{"norm_place": "pre", "attn_scale": 0.177, "tie_embeddings": false, "parallel_block": true, "init": "normal", "lr_head": 0.00456, "batch_tokens": [8192, 16384, 32768]}
Each number is 128 + 24 x the weight over its row's rms, rounded and kept within 0 to 255. Layers, rows and columns count from 0. Numbers have three digits each. The size before them is the row's rms in percent of the matrix's.

# k: layer 5 attention key, 128x256, rms 0.032, rows 108-127, columns 64-127
# q: layer 5 attention query, 256x256, rms 0.0287, rows 205-223,237-255, columns 64-127
# v: layer 5 attention value, 128x256, rms 0.0489, rows 96-127, columns 64-127
# o: layer 5 attention output (transposed), 256x256, rms 0.044, rows 192-255, columns 64-127
# up: layer 5 MLP up, 1024x256, rms 0.051, rows 0-22, columns 64-127
# down: layer 5 MLP down (transposed), 1024x256, rms 0.051, rows 0-22, columns 64-127
k108 112:091157103137097130102147131125143129125124150096138134101105178151133148123131148111101085146128163115168151131085135134139145081147125154148124122090175170139111075091076098097128109160103108
q205 101:117134136129130139087142122156120126087103148128136105116135114102113117155117134100130139106125113104143153131095155163082140137129105098142120107148160188154176125163059150093094094157183085
q237 099:128185137108140171140112134139106140120091088109144176121138128100102112143111099115156126121166067122160135111113122166124135084149110132142090105161152117113169120132104119070113163105152104
k109 099:156129128098136122151132063127159120106086120121115113112171149121117152130112124105109131145183098146117135153097175159119122164129115126165122118117162133126121150122133093089157195131159118
q206 094:097104128170177172121138121108119144120163146105113149146171153123187122107152131118156130102128077138140150140140178167150144105127117117162139180134120130156103134120098158116111134153127099
q238 104:089109086129167137104104113132105121078119144105099157161130101135175168104140118091131129119171121156110138132095155137154129140134130110138120139137147100117116132139099140103129176131151111
k110 100:108121109120086125108126112113136187090102114127125127107112143098157143093113114119151158149140115132099121122128103151138152097147123143147127123100105140143113118118143071127120123097136093
q207 094:122107137130088129160092091143160155132177105131125132116109120154083168111162068130147154137189099131121110150191092126159138151135118107124112147083117140101159125078129126107158132159146139
q239 104:104108098111136153172112100077188141075160101150098143098070135151086121142156102131102136141162105166140114122161096137170166097130116137151104145082121158133161173123146117115179103125108109
k111 106:116104112117116161128123119102133135127159119133135118113111085120098127134143127113124144128163115104168130142138147115135106083138140155112163187089067097123127148105148088150121130159113142
q208 090:100118109110162170121144081148169110117109104126122114150120128129138094122151140136136123141084111153111124156149164088153116118123081089133092088140153122112136155120125092118147186136141078
q240 104:136138120108104146121159150171144083130141132133108129158163138121130135103145122157117105122089129174134140120147120137142111123099149101124111114129141105149119149132168098131166142138132109
k112 109:100122152117122116150116094164113152138154153122135077144139123114177116077105117131116133159117088128159145116141101101166099099140116157124104145131117144126143113143141091117150117109107114
q209 105:124089147121140181115095144157122101101097158112140157081157135129151064121127145116138138133116137107113094143113142130075148118102136117097158115135116143153153083129147132104098142111169109
q241 089:100165149091095151096116115163077096119103170104090153124100129140108067138181153118056088132173168104098110141096109157109141118113103104169123113130122124124132111150104136110128144091161153
k113 099:119100138135124116110148109126069119128104136147154159110129077150123150146159117138128081153147080165127101146133149116101113119107121084105167128100173140113135128093132118112138122089091110
q210 095:135134113084131137127088132157131122142070134113110102105128112144106135190104100121111146131115143127161129135158089156126139121160130117138180140131167141122135120147159086097097146134119138
q242 101:080077123107109136147120109164129105151127159120085100123149126107129110116155116151116128133120111127187132154161129171108104137154145110141178153067129159153090130098160117066146152134120139
k114 108:111086149099085151145125120137122140085137138172059147114084120105129118136136165148133150105143110119108162124105132146150130134149188115123127111047142143124149144087178134114131147134142133
q211 095:118115098123113159093141102088100122140140135125126116108131145150118099143146137125086109130153120147124137126111124144122137117113141140176103133122126101091130116163105111120196163144099105
q243 098:138193160141110126169132110167159109168133096149129110156142148150129093131119112136153113127119134145145148150162105145120128125120119112178101112096124108099123103130135120151107139135116128
k115 100:082143141157134111157120142138128131139117140157115140135129083086163115083161099138119153174147137118129124178104146148162087104102140135116143122160172105120133134123164085190122101135170117
q212 099:133108134148133060111155180132092108131188168112124080127175113106121135100143105135163132167127140126143133114104152140144115125146134157126165115110094075123110141140161167100182129099153146
q244 091:154170153159161136097165136106116116120163117147114100108124130108106170118117127186114097122118109150104106142106174143095163122168106163129149149127082121103133158096138184141142084097108123
k116 097:125131180140125101075154132106087147158130112125148139109150127133157136097129110136126122140125159141101128134149119146163168133123086105110114116169150091141143123192128148109148110119133126
q213 089:106154120100135132122168087089112154129141096143124206117133129112114145163144131159109134113149125167138117131118115111112128122117138093181146120154097155128110122142171111127142146138103107
q245 096:134091093165141125103160124124142138140169098136123173141120126148092162132158134124149099091101129142126143134127094101097137113155151124181122157106122122092115087160165152115148176172115110
k117 108:110134143114096131138163145181138138088120132170123170132123125155132160152162119141162134126111155114119146122115095119122134095151167108144157161174135104133141099132148118118108105118157119
q214 096:145113134104134116164131098105133149118132199105119126170105086145124150101154118171105108143102151101114127128161163096125124097133112133097122136146108122122112148155128117122114155109091130
q246 092:145130151150104143183131135103128162141155117131118112153133118147134153150081125161106143150113161137123156136090106125110110154115119125136094153148111124158105120102122050178166158152115112
k118 095:139091160110121159143090139150156128101127163117115089155141104136114078099111147097127147153179184119131142119125119115124131117132122140127151141105124132128140140168147139103092095126133165
q215 093:133148144144159120139120144140139094109122131106096130063120070108127118132134099117109156128091167112169145112159117134106116099129108153150169117134092125149160150135146103150124114112137132
q247 100:118134126125125130104138147142123128142149134107106156143153139121140110122132132112124106143110152117172148140157110139122135087146111173140139113144133142166154162144143092117145101125099112
k119 105:115136130164089125159095097135104129114133110070086164100143148132165133081162115132160129133153123159123121144119112121148118148153138114169201160172141109145163175096138095110104171143133169
q216 096:120177165096139210134152125146171123146169100146107170160113152144082109111135154151143101145144147121153100100150126098114115120181133147108120202116138141086134112126176165148113091127118115
q248 101:143142200111108136124123129106115092121147101134120109116124127130151132152128132116126123111117119115174111134109117144089092112147170128180152147159175160108175109148130149106127091126128140
k120 099:113151128104114089130087124150120111136164097133166174102165136120126110155112128127138181156139128160134131140104140125116105090145137113152131151150146158131154118119114155133112109141141138
q217 093:132103085155075183143093113119181108139121153157131126114128154112108131148150110117095077096132128089091106149099122113135147132165148137111123158114101098097125114137167140095128168091151149
q249 103:101131153107125145115101140131133154118126113131136105118174114119120159114145130140065099123121130133115163152188130138101140123155121151106117167090102117072136123133105141148150147104092119
k121 101:191138083092146151131107120141148110131100084104090137104121105161133124134147163155118156151175111147126165171144093132124123126150124147097150109057154123134107128083113184126122141139094144
q218 098:141161103149137107142097119114132144142143166110153088108112103130070129116166140141122121131107109136154132087195163073151132136117153139122146120131124104133137110140149141142142114133128169
q250 105:113113108115143127116156123170111150077126130126134109136171156135091109108105118123150156144130106120112094121183135088120119137124094116139078167137133169112113127137103138114135104144086126
k122 106:158117121105149134130139114150116103121163122089165106150154069123125149090169078137183100127146124145139123152098119086120159133119117132164141143102152169135073120125140153127118147121137077
q219 102:113143136093086109166125121155126131168152068157107175098139117101138094090073094134133078147177089139116116155099127136134133090128115153121156145134124109139146115115129132155109115084141130
q251 115:089137096066126141132117083163168134110144130101112153140094126110105131131149097132118131150147127132169144102092118085142077117168122105144091130153133115113092101108111138141115131160166116
k123 104:124161134111122121104148074107126129141123080170134152141105101127122106136194120123099133116126162148123136120105168156112133089152130126115078142116125149089132141115098119079117098172125117
q220 099:151131094140133125172140155129092120161134164142122093116112129098113164147121099077100108180116114154162166107159086158141147059101144118106128115113104130142144105104159157122116113112115137
q252 107:129158172114121088164151138157104183105121127137136124105127144133140163126112113084107151128120150106159134121168138170119139123149127134125190147125115157108134131139145124108103067130121133
k124 096:095110124109161114195106106160085104143149128143113133126096165100151140141106157065089176110135098097128157124145131139125092110146110159131152101162148136124133166128139124179125161124094139
q221 094:127126145104092047140086147127091147112137127135130111101141165115099108135101124102168161118145120122096136199178112093155099115151108157149133146129140097146154137119122136117151151110131071
q253 107:109112129125119076113112105152099098127123103157126105107143125115107091151131106124126164151154108088103131161157111104174097098137109131107173118133092104143113122139129116161131222129142097
k125 103:104172128147097143159141141134131094202151140119096104118125116088133085084123090074119134144125110112142115178131076146150140101150158142125129140144135101145128096133145124140136158153124085
q222 102:174157158093130109121170115143127137145149091146112120101142140111104109144094111124172092102116153105134148144148103147149100156075168097141107139148098141143141112120114104126173127101110154
q254 111:154111084106153112090110140115142139108145154104128109123164162149112123105122145109129169121133118133136144078149117101131135144122146128125102097163092063138127144109116121106209104127071152
k126 099:095129090180100146139133159145099108106112135131153103134172124094119159119177158135118146141111118163157093138152121099137121169176117133115097127134112106049121110146109155123163100103101118
q223 092:113129132173090158077106125113142101177123148119105132117159124136095152113178099172119126155143121131128101153165123071136123112151117162082132091131173137129115152117153143128081137092113123
q255 100:140114148136112153151174164097141133157121147146104130090147153103131126097115091111115168162132132109121107118137150140128116110099110139122155135153126139130122133100156119138132184147119079
k127 100:123120099104164139116151136124108114117135106119081137135187154117152092104134116131110141109137126140113126164150104140125122121094119095117102114090115109177102165123149132117135143160100098
v96 105:117125075127121113128174115108139129167134119126092147130115076110144161135122113080138113117148077115171150150135105086140109158134104110111124136140107160126129125104152129136126146105099113
o192 104:097138086090131100122119151118112134106141129110098119129123131114129133122085157134122103118068188107128085131100111157137144161141134091164090169141103128162133116152111118096083134102122106
o224 097:140133137139112121136171144120156124141164136153117098113154104167134125060140106145132150111133117136157103179107105127157120150163104113119127126156110110137076166127134087149157103069152138
v97 096:119114138122100118117140124126164118141138141118083176132135118162135112141099135146101106100150138098104172153164105119086117143164122105137126171100132104110110131131132144114127129131082187
o193 089:128150142175123111153169176095108110164168156133089113123106153114079110150127134133127121140112127139166099110179095116124147118152142128111088161130132142140133121126159127134113176137143110
o225 104:146098092194113128152117129116158131116111179113152144140124103172145141123133102141142101119100094105081089129137091096154141143114126158118142148091121081130154108113112146111133073085107138
v98 099:144130170156104146132128119135144100095124143113132133086146139139137150147138154164121120133139148116092181163096130144174124120095152129146171106149073070111136113147129142168096118129127120
o194 089:115171133152102073125110125132109116158099148135144155109079114119138137125146144145152172172086174138108131112134144114099121092122128119085108101128149130190169125126129148110142153144121157
o226 102:124141099134117091144128139145121078145088166158140086135134122103138122115127088109153126192164118110137156096111111133161132125096147153182111112133145132130117149072121157100144118136164106
v99 093:163111119142166058121123143139108070099110108118101099144126082120139106099129120113129139126116154154102157158151140145142122127175183132139136088148120130173146134119146147137082159085102109
o195 099:102149133131147159123150118140127144117169104149090112119144083107137106099081121131141122110123131111100102129140118075135147100130131098144146138125129114097143078125120122126169148174123149
o227 096:141124101107115105140095115174101128085124082168155114086143108110144145176137169095157099094100094100122119074159142137112099122166105148103149129120122146133143102114108103146093110120130124
v100 102:135144132104133139151123122114146095103111097125127110154112148156156102099147102114142146151086160140111098109126119131066137147158148094127123107149137125167120137143150135117138131099112142
o196 081:103144159122129112091110145142145131141114077146088137122115119156148104143129135116141140164100089089140179109117147115089113126135136108142105063079120142105132125120168121139144164135116156
o228 116:125140143088134149141131146141167134130111091120123085125150167177134147149113157138129114126096141133148098109131109118139146104104145109142130068135153142094137121141150115136138106106123144
v101 093:143159128106136146096138130148111094130125127134134112113147140136109125179142132182139100127091107147107110125091187152125113125118114093140111126096103146173109158134161135136098164134129114
o197 098:107123112156121173130084116158150123117138171116117135152121135175133113140127161128125155128136128121139095137145143137114155163148160102145112097162178131082167120128058110106096154129141145
o229 096:140116107093128115122095132160112112122165094131136109158124135119125137137123160132086136122141165139155132116135148138158128134188131126157091100154130125135104113140140130109079112137132104
v102 100:138152105119150092100118103130073111155156108157120133196121106121127154159191106086122134133119153146163147118130125152118131113156138163114112092163136159163092126089164107125142132129142129
o198 095:132117136149141119124133117143135105117116072119144160117146152127081129106111082110108167096114166144128126145080115134137106108144103146079092159113152052129164150093116111122126103103135070
o230 100:156120149094121081170124114138100109143147090164121113137125145146153137169107128097146105134104185103138114135170112117071111128124148188107135121136082121116122141150128078177122123125159136
v103 093:136136101121097144159142094122105153114111144125092144143093160113123130128127138103126152107134101111151093135079152107141106157108120157145120121143063079126118156132091145107145119088151136
o199 084:113100130162146109100164082153165085163085104105112146131160113125136110110167121121130090114128173108132123150161153132126122119157120154168122155154120147129127156156137139131135098080133115
o231 105:118118100119120149077184118127135149138129144118198140134104121169120115082126133137104097142126090136155098130138120142152153108125119154151179108113126112138132096156119172107162111116117138
v104 091:127114134162073102167129134153127117169128128120103114116133092166134125114102141136129105142131107137101110139151106143114149137097137112161096120144098163113101125113078117120129118158148112
o200 096:149137120123154106115117110132147082162145139126128150145107119120120129153149092124155163111093179120102096152097091148138113142207096116148178146135129117120135135097166149107096148158138159
o232 102:116130124133153143129117159112128093115124184112108117109145117144137118165129149130196138137074093133123080128107168109152127153091137117169082139116125162172097150120137145120122125141166117
v105 104:142120098094141125151172123099076136122130162119118125111139117163111113130118159159158128132173098101129148109096126135108117141149182151083121121141122160139152125124143120126106094136127181
o201 094:123114160111102090141121146126114146088147099156161101130128146120152117177157098142112158115157149105148113137118150106085116121142113187076145088137083138124098126091116110134172183160121108
o233 110:129128122114090144110140114160140089120116127130147122100114110160171130137116087098102167132148117096135134158108165143153154121147159144108133120108119081100090075124119137092100149142165138
v106 091:159128148134132165112080113152111149122108111167103158139116137166119096132124152138145134163100140118137136102065116093140178119116141144170148107126152129133111107153118161084161158136119151
o202 090:123107092116135177110149142071138095157090160122130120126150134117192133148131117153154083114128107096133109129121086144151097128095140158097137170085138122150105127112148159128130110173127126
o234 102:172130131132115125123151120097129126111103147091152177083128141148132162120131156111118110158160190088133104093163143152100116085113121168147105149156152140083129122137134098131098086172142101
v107 099:145126073140128136105139119148130128086130162125152138142132121162090119096147114138136131148144159118178096092130129129114182110169146162139138128105116140090144095112108078140141114123113125
o203 097:115143116143108096083110083103134095149162142096144143157148094167125128084132129110111117118152145116099093113107122152095119102165090130112174122143128100118123127168119136142171131125135068
o235 106:106150152119137184179146117124118159140112120147132161104122156121142083118126074124177170088186143111111086145156166110163104090079143126119105114136103147120093151170097082126134130143128146
v108 093:127129101127132138158121109152120113165138101140130129104134113155112150137087139121103126101130101112167131131153115124151113111110078103150130095121148076161111173166130173164100098138122128
o204 090:104158121122136101129101110158111106110091113127149078087134082142180151153135109145102104109128098141111104109130118157128160158127095111163130119128150127115106145126121158152148121101116139
o236 099:163126093134113122093143131148141120149064136106107130099133144136099151171133133139131095117106138135088105124105137124169104143137109121124125105148117113163134081128116154109112119111171112
v109 094:131139116110140195117183114086127164138164125127108158073130111147102114134158112100124109129131163121115096142084157161158126123170125132129175142102170152097155155107154106076114149134142113
o205 092:169140103090115130170142136144135106157151128101104121124144137149138111132112162155113111109097134103115151115078132123145111149101132139138114124125105153164097173157143109161208139111145094
o237 106:150133112172160144128139125144123147141139153127161085144123094134172147092129176136110128165132128132180161157137146190137149130125142157153053147117105097122150117152119157113149109114161136
v110 094:116152193087112136168167128128122158085128175133108141139111107103129080067118137156161103140143128135143109092146128176129138154102135100112100135144067168149093143133129151129116088141108161
o206 091:151106142166154086107146131115112113163160088145163101114093111141108127108104117130119181145104141121155143136122140159109105101107155125119118161120125112151137116120141089110122133111153112
o238 099:111150098104072155111153139131115128105122121145186138140142140112101101133186127112108123098129136133168140135089172157127140151121137103134100131143111174148129118161084131117112151121103118
v111 101:117098150107149131127111108131129116118147138162124124122080163100144072184119135132176158141140134113137133116139088128100146129173126129129124152135087073147104165158135124146119131115129155
o207 095:145111119118101083131154160122081116136113128128153114113144120145084131182110149137148118168171113133126148116079120160115131118116141139102111145135130159165103159108133135094145126114189158
o239 108:167153136120140175116136124157124097114114128143123113127182162085099138069139117106168119119152127116118116102132129113140169104191157117144160160132118151097115142112101138115125159131114156
v112 105:099145119098121118115153113156132060147123143133132141155127138115132103104128140130127170128140125164139107127132150152062115142161135150114035098135128148126103146089123133110119144108102141
o208 100:102133130107116141136119151131140131161116117142129151152127180125144098151135104143137149133108093112127123137086145128139146099150123117112145105079091121103134136158159116091154172121095135
o240 098:155144164106159165112143161124104142134139090127115149134170146135124160105167150155133115138168107127149096101105088131113164145130149096156154132141119187152097119146134141099159137125151122
v113 095:137108156101130139108121143153148124155109151162123161121106113137102143077147098119146158125101142089152175090129113177128076129143131149150133165148177127142130146155126126168091076106133118
o209 084:109128106176123123130139140159116152140129080140129125084143165104139127117111169139119181158149133101124105124155123151125108130092088149113124089176156103172131139141155146110137099137136144
o241 105:150126107126113101099114144151106114141115144138159075143130168092151123141094128105142124138097152104147110134125115113119132138143102100141113096117086105144148128143129099128135152129131090
v114 098:169095114087137095095130158102107123093126107085140103123139140122169127104097170138094131163151164133147140152126132114170127135149156176096102105150177136096166090126136107124135136146166161
o210 085:115136177123094084152157078155145148167122097129111100108128104141105139127130099118122139119152105137137161095136132151145132101125142166138151172145136100133097112136146106112125157076167166
o242 106:083162177109118076132110059136116177154122136143142127134138147128162136089140153106132118170139109139141151115088119136128149106146123167096142194155162075093135140139091129154103092142141160
v115 100:112158140140128127134097117109114152136134125155122074144117072111142123124130125122104152170106169159126101129106155134134125143136144136098146118161116125064147123134129115157109106113095088
o211 095:176163107138105132141126094129105135124115096132119152142159174109142155161146156098082147118150158118100156118077122153168141108130098107145147132180150120132155087116102108160136125115127133
o243 103:152148126147134093113107155105075157141143135097142106132122141163175116130160196128158140127096113128140147156115138159127131114127125134140149152135088132120088105104046137107137116125136156
v116 093:103107141098132129093129140127118131134142099120161141158164167115126122112171177098124129108153105163101145174111115110153127090176100140161133118161164114161102116077155091134147140110096147
o212 098:133127106154148143134197165142099149172128134138121144111171137151107142126116176147111107145103129139137144093141140125127146123188140159127136147143121130143155101146126109131118068119147128
o244 101:125112130142102081157126140092139154106144141134104120141099098138144148066138096097123139104127142131104070104131129123113100148119099119097171109111115145109144099111121134176143110113140157
v117 096:099116122140132128154116131133117105107141106119095128136162120141124081129102129124137167118144123144154132107135117118109100116142153078127126106099165085100124150090137158082150147184079074
o213 091:126128129133125152086125096108150097160131113149110103142142127176117133116137114137112155147126136149120154141089102108114151152137124075093116118077095130140112101141167167127112138137101113
o245 098:116106116164106140114143157075146162115149146144154167139162135125161177109099133130119142164162126114110086114161125101153154139101099110079106148106103133144113142148144128096147127135128125
v118 093:126143194150132155158170159096157107099120114101099140156105066088096118141090141120089172123103146142142158114114103123090111154149098138128101142095131145142096126109151143134133153123098094
o214 101:130129092122188075129131169125105108151125131137108113165136133151093140120108101147097119112076105100147122148113117129153105147107112084145187138132173137132116106158128103150132105133137125
o246 098:157150153142157145142132130119096145170140139117122112143136115099148142142097180111139129133122157168115070167097098137127104128136154113125115136138145138099114105144120118160091153128143096
v119 103:138116068128133136115122124094129111155131123096079122094138146139156107158142144132146099137119101154120103091133108102144128133147128126146167091144106113118079177115179184147102133196130147
o215 098:122105129088113107113104164149128089091115074179142122075101098154148124111152140152085175110129157119135103146130179120156140124134125091171110115131106186171165086126132143129111070109111120
o247 108:137137150151098134125153159169134119143142185134134156110154120099143154128177098117138112166121149103126132156142141164141147095150106157169120144109131035141079133093126121093132117128142134
v120 098:079114126146166107157092156119160173112135141131098107156161149137124124126139127091160097146103158101150121104167143152102127144141102166167135092128173163121143159156132136138116116120131150
o216 087:130100147106180176153083123184101131174165092137094108144144133118094156142129086134113111136135120121107171145141144100102133117134095100093130136093138131103077145119116153137135121109153142
o248 109:098159124132104067141116132120126129118149126154133133118100082106114168133140169123112137175143149138148120154157117147126115079131120130159141115129110115116172149120114119177098136103149123
v121 102:094089127104134146100128089129154106161113110150070120141156133131128094106061129121127133129128119116120133115084154135158145149105114140178096120128123153113118147137139170123127152128145165
o217 100:083111146134103164123179130174131103131133122146140126118096094111175145123157078138150135126092145123170122129131083066119145165099113091177142123153124117149105154085138156159117128114159122
o249 103:121117133114104112136141126148138149138158121175141121161118126092167105120137140173140096158105150145168123113130162129133138108118144141134131114096131156113118072129119145147078127131105115
v122 100:118151104161133159119135103082134138110125112122120127142145105125162085083119098169154137115091119136154067097120141124153172109139111144141110126127133108087110101155106111132079110114132138
o218 099:122152102135110104095138110154130163144142144128067124185102150132148105126130164126110132103081161118162089140137145120127101118128083171168143101116113100115140133074117136137146141115095141
o250 109:114137149125149155135124142134119146114120132110108153119160143128129123079084149138124098098084147151133142125137128174176180130119156068152136138137112150131135150156082137136107105127114148
v123 102:117138131107115119112120156137090135146152165103145178150117127150125151133140096097100155099119117085187131166135105132109143123200171126079115144154169122159084170150099104120130100125121170
o219 095:112119108108149183104117140124113112144096111143114096104130150179134087141153110148144101094166085134099144119110132124113139142137100153129145141119122099150074129120121133108129099110150123
o251 098:127130102201149100122125142088119097095157123152142123110138160149123124142124171140138130109103082148102161144112109127155150168109132150112134141146122098141147129144159128144153097089135068
v124 098:152155087127173126137118136113113145094166133130122133085120169130090129151103117126110151134137165135098108107121127108087079136123097139088154119127115114110165116105129100106150121141114133
o220 096:107112132131131109121119098141095176096139118115148110174116180124134141119104146166093125098131156137135132141137155125134098117139170125126121134122147182093125158138082103135137136156125148
o252 100:114059172125132121114124104104131160122149110101169083118128113131115156167082087165137081072147127122104162132122106124162152177115104098126121171123153120149098125134115110091140130160139103
v125 096:140150151091113132112172109090093100121097157107134153126131144138153117079174141147135139115130130179124124146134137124085146110124123174124127143102125164128105161123179144116152121136087059
o221 092:155115108124104088137132130106115115182120133126105131098132177123134132139144122133151141129121110145139121139150126138143096122101133158141122159112147083121095123141151125120141136128111120
o253 101:102092096110128177096126111129128153156099130125113128135146104077110099105105097154118156095131113140156123108131126118173142106164154142155135111138165125134115116166133129094136132194136135
v126 085:122131165133107131115133119172135102113135123074109144127093142183100125130168126138133118122154109124114112152140111124127136137112123172160099152127076137175141168116109126098155139101136131
o222 088:136131101134122123116126074111118109128115137127084156149117121088125157088089138132131144151123150125081089129135110137156105148105144103095075173104167170125159150132104131128110128120107116
o254 096:153109131149110123107130166146090123137148131132121069170115080122106131156143101164101089148112114113150116125147138153150117154123132141149117095098105151131106082100134112152146120131126148
v127 098:130171130091138133138156125143126126128131176135124075113097124149095152167106090164142124171172086115146110144110127092155126112132122149128128141135126155146119135103143157130133139127155084
o223 087:128125158095135122184134168115133117109124091128145142108121124118132090139129154113107148113129109142130108088102116152130087124140154105167100139132127146135120143103118091124145120149113145
o255 113:124132160122163131138110125126112147132132124135179126117135110160096146178152151077069100125126078118137182115139131150142149120055130104139120122133111185126116133150110135160146153103142130
up0 100:148150123142146094131140078105146133096151133119122167115120128174128099091106125141137146106149100097138123149105132118095144132155122138132112132133141108162154133152072198141125158133121127
down0 100:061089141113102106126137139140121135115138132103145094151141114065174166159147137101118123146130143144120128091145112172166156143131111125118141133170075202104167144137141101103125138117136131
up1 099:178130162110133147125177128124104159098126130202107125119137169103096159159099107121132130124116116119132115142125132143083125112110125108101123137150095143143115139149129144156112120121157147
down1 097:091108112154124084138087149088119104157136139093160103162129078108151138134145118084118136137105097120134159125113145117158116156156120105174110116115164102109163111104091109105170088110120098
up2 096:132090148114114114158139135105135082095119118116121110105105134100093125125130183117114119126084140131121132135118123124155108111112129123061105153142115141126121102132158095165147124130178134
down2 096:113168100137131111117124116128150175133143120120148125149172125139120144125159106109138135123141081100182102168109110150138150109128123080166117126114138115113069150110142107082123175184129110
up3 106:122115125112118131128114130128125097110141109178119149173121136139132139087163118139141098103131132148104152089178111113076099109087133198148128120153146137149122125148116114115116132105117146
down3 102:067114130158122137134107136114105160121142138095144108140117156149129109125104130103146116125103103117162118154071131151161161159118147116126130113110106137126165098135133135153174098123126102
up4 105:137102117114099162121123129133112123115115124130154143182171119196116128109127160094096168116116103118134112159103117141159129146118127152128147137118130140102135096142095117097098114149160139
down4 101:092136126131134098158117135134117131146170145141131125072079138071099149102116063154115115153143147151178149073138144135148142116155126138091148165124138134168137169126157129176148153134107129
up5 097:135114207145108127113134103144161153139100121089085131107085140119128107146164171128130092105125160127115149125170132108073132158128110134095131125119150146129078165149144114146113137165101164
down5 099:127107112125138126133122147154127132105182125131166143129132145118183085113137057110129121129126130130092138102108135140113140134035146121178117155114117158106152091099122148141169083145123085
up6 088:082123093135156112100151132138110135124193104129156109139128087129116131147128142176117156113142126078132166113095118155138121103133128109143114112111107112110112151098129124163152097134085164
down6 093:157091135148129142134090110105126111132154139138127139117129142164120123168113119145123142123149119097106120096114110126129110105129108108130128091128137196158108142131148130100137138109126099
up7 098:126162164141075101082136130128146131112165133140125135152046124179137076129123148131152121109162081104132154141142103173124136132140090132132135122145115108105143091101086125094135134150129136
down7 103:133085136095152125156142163105127158122146125122142083094167145130141134153120117079124157126112170154144125167134128104147105152136137160136142133146180142127091095140170138139166146100092172
up8 098:134143115112129089124159143136113152109121120096115128112093159125090150153140127111106096149154137152113078128132147167141074120086118124121088129137120129109110171146143109137129091136129071
down8 104:137101151120096073133112148095152095120107124106128161101097093086096110121163134152148105103077147103136156120145114104138119127150117166126143123152107122143146077086124148159143142135118166
up9 095:143133115069180102125139143111131136149111105117103127152117121099132139163099147150092107122139118164152143105130121132153129124129176092100156124117140119160145205073109102138139132127117113
down9 095:114131138175123137171139129134132109123115148133162132112154152144152109105147125133122148150098145130156081119168145112123100127104119139168144125114116162110141085182175143114147153128128143
up10 100:117121158113141131180109126097160113156099154098160113124111102097133136113102134094104126158133158101139120182091128173122152133132146159099111148104132129157099126145128150116133155148121107
down10 101:120142154118160121105164128140137138103165159125160157125098139105120121087133170122147145096114111120129138098119141120090097116150092132130149164167138113124174170098177151175122106074112163
up11 113:131123148165131164166113165139105148129114131106139123132099127091084081137136147159120131114132101143147117147103152089154102115139142114082116117177112102136072100182136130112126155125107123
down11 118:111159138122164176131147116074163120120129106106094090136130159142162164114125070161137122072158123093134134154148123125139130161157126131104138112126095127129102127131086146111140171202143111
up12 101:132102121130138079148142115108116097088153145164117140099070124143159121093137118127107125114177152135141087108151154070116103138135103143124105106129101135106151140143134139137108152139124119
down12 115:120144128106126104102168143102115149157104144157124142165126168108114130159107129078144079127088141107114135160124123148124103105105115128127145101125140151136201128086132152125106116161096127
up13 105:125174090140105082115127123145162114106166129129079160120106121161146122132140129128116153124164097148104126137099132108103111179170170148172118150161141143182105106160125133131137138126099130
down13 105:127173133125145148162166147123109133074052127161113131139150136116130085127120134146151105131144194104154113092158117115118132093088106125100144151143149164144114158125160135151138124123110103
up14 099:144110131122172128097100126119154146129112126116077172144119116117185140147124099100144120100157134133147151147104138125143132062168150149132134116116150108125144152143092094114142142117145123
down14 104:110143112136084081168124152124117127139130131110156120122109093143116079067138137145133118110133073113138127112156101130137137128148111134099115134131105140122177154093141144064147141083125116
up15 094:097125115085164152114149160087149124153134094151080162154149125116108102139153131098161163096162157111120123118116093111141099142175178129139129119111136131154173164114125128129143194126131121
down15 095:149110145115131090124154095189147133103071133084179139107120111083144135138072136116128053118111087122107146125123096124111180134100146128106134106153156125114164116132101118179129094145123124
up16 101:140130130143116126116149075139149147133172093129165165125197116115144135086124143124107137105125154168142134169098143140168091140122119115137074173133172124089129139095131167140105160124143118
down16 100:128125132126127147158098125107082124128094162146072167141067152155119152154116131124072101151167105128103150109125107117114145129135130126124174094109096139178102133153107161109172136150119116
up17 097:177114163112154112107136073089135115145102122140127118162159154160115085124162114107156100133108138080121106128181094120094113108116123129096148133096096111137127136077129105123141131124131188
down17 095:105155085144108137135148125144102170127136121138112144108160134153135167129100162095107176107147113127151176110093130148154166129131130111135088087136158133148114084161141132145083130112121086
up18 101:148145143094099115120154123120113107146129128115120113101090118170117175104144109140124142091128098108157115135135140151122112130126114156122122109087169078141124185125119165133128182142103108
down18 104:134142136143136157162138103131099127118163101166142114141174131111145081155129138126096118163123165106136123118156113112111131132168138134133145108155123116123149099133118105117103139108137160
up19 106:117123168145121134152144117125126106108138133105125099118102075114194145159096118111101111173112152166175141114116177139093136140083118127095101140132147117097142130134133075090149179155105128
down19 107:127110110124135119118101122130150154158098136135126132091098124186070162117133145141162125090121080116065117178128129160129100079162145108129141114146137122145119133140131146125141136106150071
up20 095:129134086107125136151092104153146130118115118102117153096089131088146127115148160153119155121133116109161109094089086174095124119098132110121107132150141098155167150110110146105126140169107117
down20 095:149134116147120130122136135108145158150141133139108131114119151159130136131151102104104106143152158147156119146102166088169183112126074113130143115143142128096142166147157113083107114133162133
up21 106:155175121115156109139050132091124084108113141118153148184086116117145112106121125129122177150116110155082126151108127090145177151131110150118097132164167126131140155098164134131160120147123157
down21 101:130142100129143140081106097138121113171139160135123140101148132116112136115125133103123114118127153115199152051139183125120113141131142134104082160140118107139202133080122143146098096138122121
up22 096:151130159119131138098196125124117135123129159134096135163149092109131153111164147089154102129134111127083157107178153092146110097107128119091118143127126133167127109186136111101129134114127156
down22 095:123132131128154128085090115135108123137133166112154134104083156137117145132122121124118118117132132122160103136121112166127103135198125149146113175165143133101161107119143108137140116114103119